{"attn_scale": 0.125, "tie_embeddings": false, "init_std_down": 0.0, "warmup_steps": 135, "schedule": "wsd", "doc_mask": false}
Each number is 500 + 25 x the weight over its row's rms, rounded and kept within 0 to 999. Layers, rows and columns count from 0. Numbers have three digits each. The size before them is the row's rms in percent of the matrix's.

# q: layer 8 attention query, 256x224, rms 0.154, rows 45-63,109-127,173-191,237-255, columns 0-55
# k: layer 8 attention key, 64x224, rms 0.162, rows 45-63, columns 0-55
# v: layer 8 attention value, 64x224, rms 0.165, rows 0-1, columns 0-55
# o: layer 8 attention output (transposed), 256x224, rms 0.154, rows 0-1,64-65,128-129,192-193, columns 0-55
q45 099:519533492490497530497449535487489508492498451506544454475506511545468522507462525525485508509502496544499480455542485493480506483488497511489509520501502479486516504476
q109 100:480512534512517514505489510543537530532502461471539503495503474534511542520452487522502496517452495469502506465502499502468532470504470501513530488493487498536528481504
q173 090:508527471504502525490492508467478525517497522505528480510533446519467489520498484503500519547495504528533522472546470491521519503502558526507473523513481506496510534533
q237 098:503497535479492553498517506485519499479527483482546483517497498554478511491486492511492500514507500540464498482489462512504523461561491530541475499494467474505477525483
k45 097:493566512521493495483482529533520527495529479505569492492490504540482524542472506474539509521497488501465445474501496508463508500495492509508502503456527501500462530520
q46 099:491518470507544511512478505505479488557457474499537492463507513528460490496481488515510532505496498519498553487530462505485493497486458479504532487472508521473496535541
q110 117:485507479530532513495494484516502496515491481532474519505489539485495466476471479500497515484515491517493553508481454515456488496493494510472494490482493496479554480537
q174 099:490538500568505477510516509516499524503503479490562501520512478489502523497515479497499493531471514523550546472459457457469473552556480484531524498496497486492501511499
q238 104:492516490493501501506500489529537510486473501488522478483468525504494519483541487524503515476551537476505473499480514473498508500489520451545451474530479517528518520525
k46 105:512503509492530485496470501527523532462511486530484520511472517512520509472505487515517467470491523527480530490514523520510469508488464507509492484457470511499518505499
q47 097:476518468523552517531539477551487501465494516525512537543507520492515521480531470541487504518525511499493516513556538485489468447508517506486492490518536523522496459481
q111 104:494509513528522491531502550524493519492454500496503545477498542512499502502477493549521510494516503509448510493575525457464470423515492485544514487495523539514492525470
q175 098:479531529531495505511480535520469499483510501484493531537477508503511532486479510552510502472513469513479493508544504496497494470481500506510492499535572504490505502542
q239 106:467518535506489476502491542499440480473473500506450529496523501528533510499479462562536485489528508473467490482567523505491476484483509535499492507489510541522480494513
k47 101:469487504510492492514496515535469504483524529497460528530507504522497507486486468539500517485491497529470496513504490472469512448498507495492482523538484478478514474507
q48 105:532464468515474473536498454546481481547479482540504491522537491507474499514529526460496477500510496489480463449450560483536519479479529545502492486489519526476510516500
q112 091:551489440521534503532494468523513487511471457546500481542499544529502505521459513470525523480483507511475471463509526511494507486465497538492498464486474486477496517536
q176 078:531493447506532492483463434568505498533512511510534465512491522515469505489516500463476481486538547474500518520513534509451536513480507496539491506462496504517499509475
q240 104:509527458471503492510484474503516493510528436495505462507536541517503525525505529463490482500510480483464470470472505469535513515464496532501505499493534504466473510470
k48 101:516496467483489484525469500532493497526514520532503510468506484514456502522494536475483468518512490529494524444486504477496547493460458523520483497496535518443504496501
q49 108:537473520490514554530498518534477525506485492536502505491448480499503503479498494482477461512559485512491503539529491470566500438482519503488520506573547493526504551504
q113 116:483478538466504499494501520497499479462521507518495483477491476498558509468483501459506483493526492478503509552479486476543489488464498508489501548515515482489524502506
q177 096:518443510487500486505521524450498510489470505511536542500497461494499455476487484486497494527511501496495550544521456499512506478496554491464486502517502512523511514531
q241 097:491497506526517522513482504479438492501500544529514513554510513506500479477512469512474447475545476502526521547492526524530428491512487489467509530527513512487470573482
k49 096:487505573480482484538507518534491518509527505478473479479476538486533513461514485474483490514499537481473508560536506494553509514551516488517466542517501517485485491496
q50 088:463465471512533480525515499507520484497494517477497533505486481568513460493493527506508492497483534526565499515518482492469496510534498490474481460499531427497500483483
q114 113:500483490449512516516477502533581510490485500504493504498534541532496492527503503505517499511471519531537509513516475481485541541519494488472493491517496436495489545454
q178 079:520466496486505524510486503490546494479501514484498515518503476512524470477473571528494474493441502499546503494512493511494506527528508473524489492488470478485511514507
q242 102:478536465518503528536483539535545515501511479463487511550480549551512509518477514483484476482526474492535462471492490514509481529487503512472514481503512443502479510491
k50 093:460481507447481512502499492527548509519496485466482490560491509555510491524516540503516505494479512505519515504500496510488552520493461452489469501508525456525484475488
q51 087:497495530535521506471546542478486472513524477540493528483509493512533487507480493474507478531512477502499500492500446509476522502490495529474537527493514529494492486466
q115 091:495526496508501544468495509491495453529532479551488492515478490544464489491484482490527527554543500481478523478525494511492473495535468528501513492502504523438502475459
q179 097:534544502494504486514526509528507465504528482478493505504507524513514515493489526493513478505554486496487478472531504522475478515508472537473526496492513508486493467463
q243 096:481507518472486508543526479450525518492537496477513517472509518518531459460481458470475502519488519452498519515467523553506453483505497478479494520518498516469518491500
k51 100:492516499480496495489541511524522492515517460510517528483504523515537500503511485459510537490525469552542522509541470516522468522464494551485482507525501492457519481510
q52 098:518505531487513482505480550539493525476518503508520483501495482516491539545516529507489501483508495530494532514520542491499487462481527464531491507487482477485502514479
q116 095:517515496498485460534519571536446513496500510538513493506515460503484512521495517502478519492499517542505538490492527498508496458464520471555512494477466494509515492507
q180 083:490520523501515491495499548533483527510492498513526477512523475512480496520467495471472507504473479516492517465516530518485479492481490542512497451507491518467500468477
q244 089:533499460466528509512522478543486504524483469552510486483498435475505517499549540504483523506521471526528526509477523501488488498536498533518459450474449487491559487479
k52 081:514517493491484495516479497548507485461464483509484442510515541511504476483516505478509510484476491522521519505532490466440480456523524531502497460494484471510524516476
q53 102:488481463522517500457520473494487476502509531548515454486494502498469489519531481553460494530511499500522525460485489540499493448490483536497480493484512502468504524451
q117 100:519505479541527482455466445468486440523468539540506504528518468509473520527531515544479519496513511505532479474468525520490511477481519515463477508485511513491517529459
q181 095:525476460493519459488529471462470457498484481541491493503512477490434503507546452548485535497492533483492536452454506553472523454471479523514493514486494466511515493494
q245 105:518490505494543511474519478522501490448452560492545540513502467493455485525501502534524545510524488499565513539475502531473508480491510482473465550525510524508540481523
k53 104:496442555529528492468487444498452437491515472534501495457547491501504456537520481541484507509496485524498499455501472543490492499488508527502475524489509496422499502505
q54 116:543467543500489492537521540469513504487445446509496508465528477486483504481528505501484506520507495524471532504451480506558523498519483493466490500485505473514506476510
q118 113:555487533506496509529528489510510508516497453535535503523488512501482517482538489494527510515502501505468522498455534531515553492483488515499515551471487495477506525504
q182 131:504499499494496486511506471538468526515437462502506506493498536486496498479575529529511519535500570510500508467467513449521528508550470486502476484488511508481497567567
q246 120:555513505498499504523496486548498542487472493500501519484496536481474538488461488502458517525503498472496467459522507453536531483491487480507497486488491457522511543519
k54 105:564452546499508478538501527518499485467504466519518518487523474447499503513478484509519462529530493503496536500430509475524515458454490530477491491511479493478545498490
q55 109:489519524498514512490493452502472518484450509467519512506490454508476498517482511497474480474499454472493512537486549497470498482507501494518486487496532510496492517530
q119 096:479500522506492529433503503485517532499494496499496528523473485502500500545491463503489522487529422476525514496503505534457520481543473492488495447529541498496505526488
q183 102:505478544470506528480533463496525544472461484489531496528481473521462524476548512513508520474496477488516488511500493521440524484526470455483510446526498489531524514522
q247 101:541515536490499556507517521486496491501487497482494506512485466514463542523503479529470515492459474492471494498491573536474505517558495546473480483503509497528522539519
k55 104:491506547521532505451502436441468480461464518463503508496478455471488529513500504505501491485487484486518503533506538504456502480532522507490503474501544491502514504517
q56 095:503467496510501517530506505537493495514513491517504494507515517485527483448493502445508488487493501499479503492551529479517492467490514510475502552516525526462462553546
q120 098:466533441507528525519465494510514454506498469555465513496469530566511497505462484487523477472460511508486526457529498484575472472546531508498512544486508502469503483493
q184 090:487533499515486489508483514460491490491527492472482532439451472526535495442536518493498482496505524506508492510496507446503485506529541452472493524488484495505515525514
q248 100:466518485533561528536491508477507454493498498494549520486491506535508501480505539455509477525451502497525544493483471518579488477526487488497519551487531501472497508500
k56 094:503505480521478508517523519529493507466515478488513494495512530492554471485539493468542459525519482522457500482493538500485540448525535513534526491508521510510477538514
q57 095:470444462507519504477538507487491562531457503492452511495515510468505498484516506550477505453479457490482457478492532507531487481505563541497502489511496535519470483452
q121 094:470503476506478510504530475507484509502478493501462542491503480499490461457496503517493521457503483482472451487474542521508522523546539539468483480499526554520499484498
q185 096:507468469507547477469538500465504521514470511481485501511501477469492465501459499506541501500458482492462508475513549512517458516494503510432536509536496490500522463473
q249 099:473496461475504502471533542463471512508442493505489512549494518516474503506496488524507552484504471495517486491491550478494524479498478499497524532475509523483477485451
k57 094:490489511509506524497543511457468535476498462476508529507507518467533465497477518524476520453504503533482455473583518497475502490533517538500523482471520505498505466489
q58 097:487526526487510474526516539525469539500507501496553487481517500443477511499495505527467511512499462528485495489528481510495456467510487477552512489500489535531465475486
q122 088:506500506499491483537535508485445543532494510522553498490559534488457499496480474501481508489472483524475544465509502494509466485483526492501510474518492493516441466510
q186 085:481506491499507480520543463490483548492516488492543524475508524522493484494490514499483530501486451499497496496494511494504455460491523489542478455501513544537461472519
q250 084:487505515501540519504499477469489491510519455493555504468506497493523455530496525506518501488497466515534499484500470505497459471488448513487516503482492505486486486559
k58 098:527548468537498489467483491489488518511527501419545500501482515463531508530514484465507517482496493473504455524493479485514455524526528506516503496468461536525479517467
q59 110:546508493469518524457535510470515479463533466489509511494503507466512499491467505549502499520487484524527510518497471488538527525533502507504491494493464483481505478480
q123 110:489488506462512499491519509494473462455507480453490540458526536486512521516465494530517499505524495520510513533455467502526523502494512482487497495465449482492493453478
q187 114:540484501487522505452539518475511512479481527491496531485485462478510450536469482509515485482505473489495493511485475543507475505475521501510501477489486478491487446469
q251 105:483462523465496477492542516485494511483476462501529498462550526495529474508519538500509499505487487532487568527408522515501503482520516488502491499487460475499495461506
k59 098:552485519444518523459519500494526469463517500509568466489480528497507516488523449497469499492453510520509542508466491489515469530522497477485534508535457471492498482504
q60 085:493541509450505500472437529502503510500539518538453480479512476549512523554481516509482481495506541493483507514466515481492470560498490509500523508510493447491507505475
q124 100:513535532456517478502456485510505448456515529520462484474458499506508510527487514475489486508495519498500505499493479481521459558526491499463509479515496486480515467450
q188 093:487500484466505475446477489486507512508483523495476525468492517525532486506477541503499492481497507496516513521501498506442499551528520528515524509541509488531482503524
q252 108:501469520509477518479464480504504453505503508509472468510505501520496504490450534507525489518476517520513492450497500479501458582532481478496535496525479511514482493514
k60 102:487494479483464474522486473535511482485540462491472484521483495521525529458508525535490500496517483497490484492521428534505502503495505496459491519562491502502461500503
q61 100:502500439478508511509456466498519465520537517491493511554554487500489484470504508502519515462514469509561510517491497507484504511523519518484485462548527467474474525553
q125 093:535496453464486518522458438526489493515540533505498488528532502510494462470522500502530499490491514525572503491486536502508477499482487517493479414539482471459508509549
q189 091:530520505509512515496464431524455509474491519507477513524504529505466512514487480510525502519500498517491488543461538504482492453500486449472480527494527503467491503517
q253 094:511506481497475542530464467512497461525510530529489536520465514526477500481524504492506507495462514491525493494503506515511511478510479496503479479536459518481547521528
k61 101:504467467486497528493463492494519530506506537514463523545497470507511470473529490470510504478478474493497489492487477528483507531498492466485466481497524493495514497523
q62 092:539484470526518484501513479488459524539504531511521531462538573471483498494494453550488496505537521499482530519493494534492494479484512475499514500492451551521441544532
q126 101:549505502534488497494460483462466508484507533514527460495503524458470480516476450528474506496483495518463501513437495530572491474501502499518495505477447517481507521493
q190 099:537479452522487482490507473458479518485528491499485491520499517479520470516518503540507478519446521519465503549510508521469516489479531494484501494475520507536450545519
q254 086:550494483515517495474480489442527497520502487521500512522516478483522492501490504542511492467433520482522525500460515559569486519527538512440522498489534493482502484516
k62 110:564533497538514514500460491485453502527484543498542477484544542467465475513514488563475503476506534503457531499468529519520492484476519496511511554516465532509443557470
q63 108:440511498506549506477513517517521457458508548541510495521468494491493474515485502496499499469485519515496485521528546471495422487496442469464506496519521534519507469501
q127 113:471520470506494525489505464506501468487528552535518513524499521497483468515511481492519499452520493521492509512522548504486441501516505515472523508524516518500511513523
q191 094:487514477507520519481511432497473477479526537487467547549536510492454443500494505492562488481504489514554477498529518466490481515494518481484487488554507505486493534481
q255 097:521512483508523495526461535469487481470523497496496513537509494492494484501532522548517517487504477485498485483512514492507469460512476517481547471475507475474491492515
k63 096:500511533543469484465502484492508511512490529523464488532510508517486539513482500500557515480502481510500520507535540508545499513513509477484512506541480514503510493518
v0 087:505513462464493483535543486492471521507468489481493497520466502496484491504542509516538522486498504503537498549459518514536500551509486502485541486504529493500497491525
o0 107:463466488501507481482488477521513489499504501571466493532552487540487474512481476504513526516513503517493505439476520496470513444480522536553485509514513505453501518449
o64 109:486489496525501502552529515472504526495446451510472547490467492500514491489519540474516500459483506533492503547551549527505453476537518506456532519511520496520521472462
o128 087:503490503472501520469500517540484496499499489461558482502483515472544536487533544498518473524536501532509521511530501475479526526501471537519505521499453519459533492501
o192 092:481511504538528475525507498496490539521483536525510508464532497441449488506468497505448466530461541472423535497511488501549516480494458457484531512476488521543483505534
v1 108:488499486488485478499485487459510480440493519518510532488482483505429542515469444522495483527462505502486499519459541533526514460489502490465463504463438456508530509484
o1 100:454461550480512483508507485555513514517523477510546493497474490497491481508478546508501479483476511456506513491498492537489536483498503505511480484520487520491536484443
o65 107:498490454512544478472524487466505468563479510522458509505514486513470499547477471505503503488528480492529498487490448481504489525503481477521476490481493522502506477505
o129 101:512492472476478506514506469444529471506480487489492508526500472517523467513461512484496479514530474518476506490560502496468523490479517491496483496537506476504507501509
o193 092:512489451429513545492488507494461492528443469488514508473484475488516466467492494529507483488501494537455518544515502515462522492482496554490509477505486480510527505473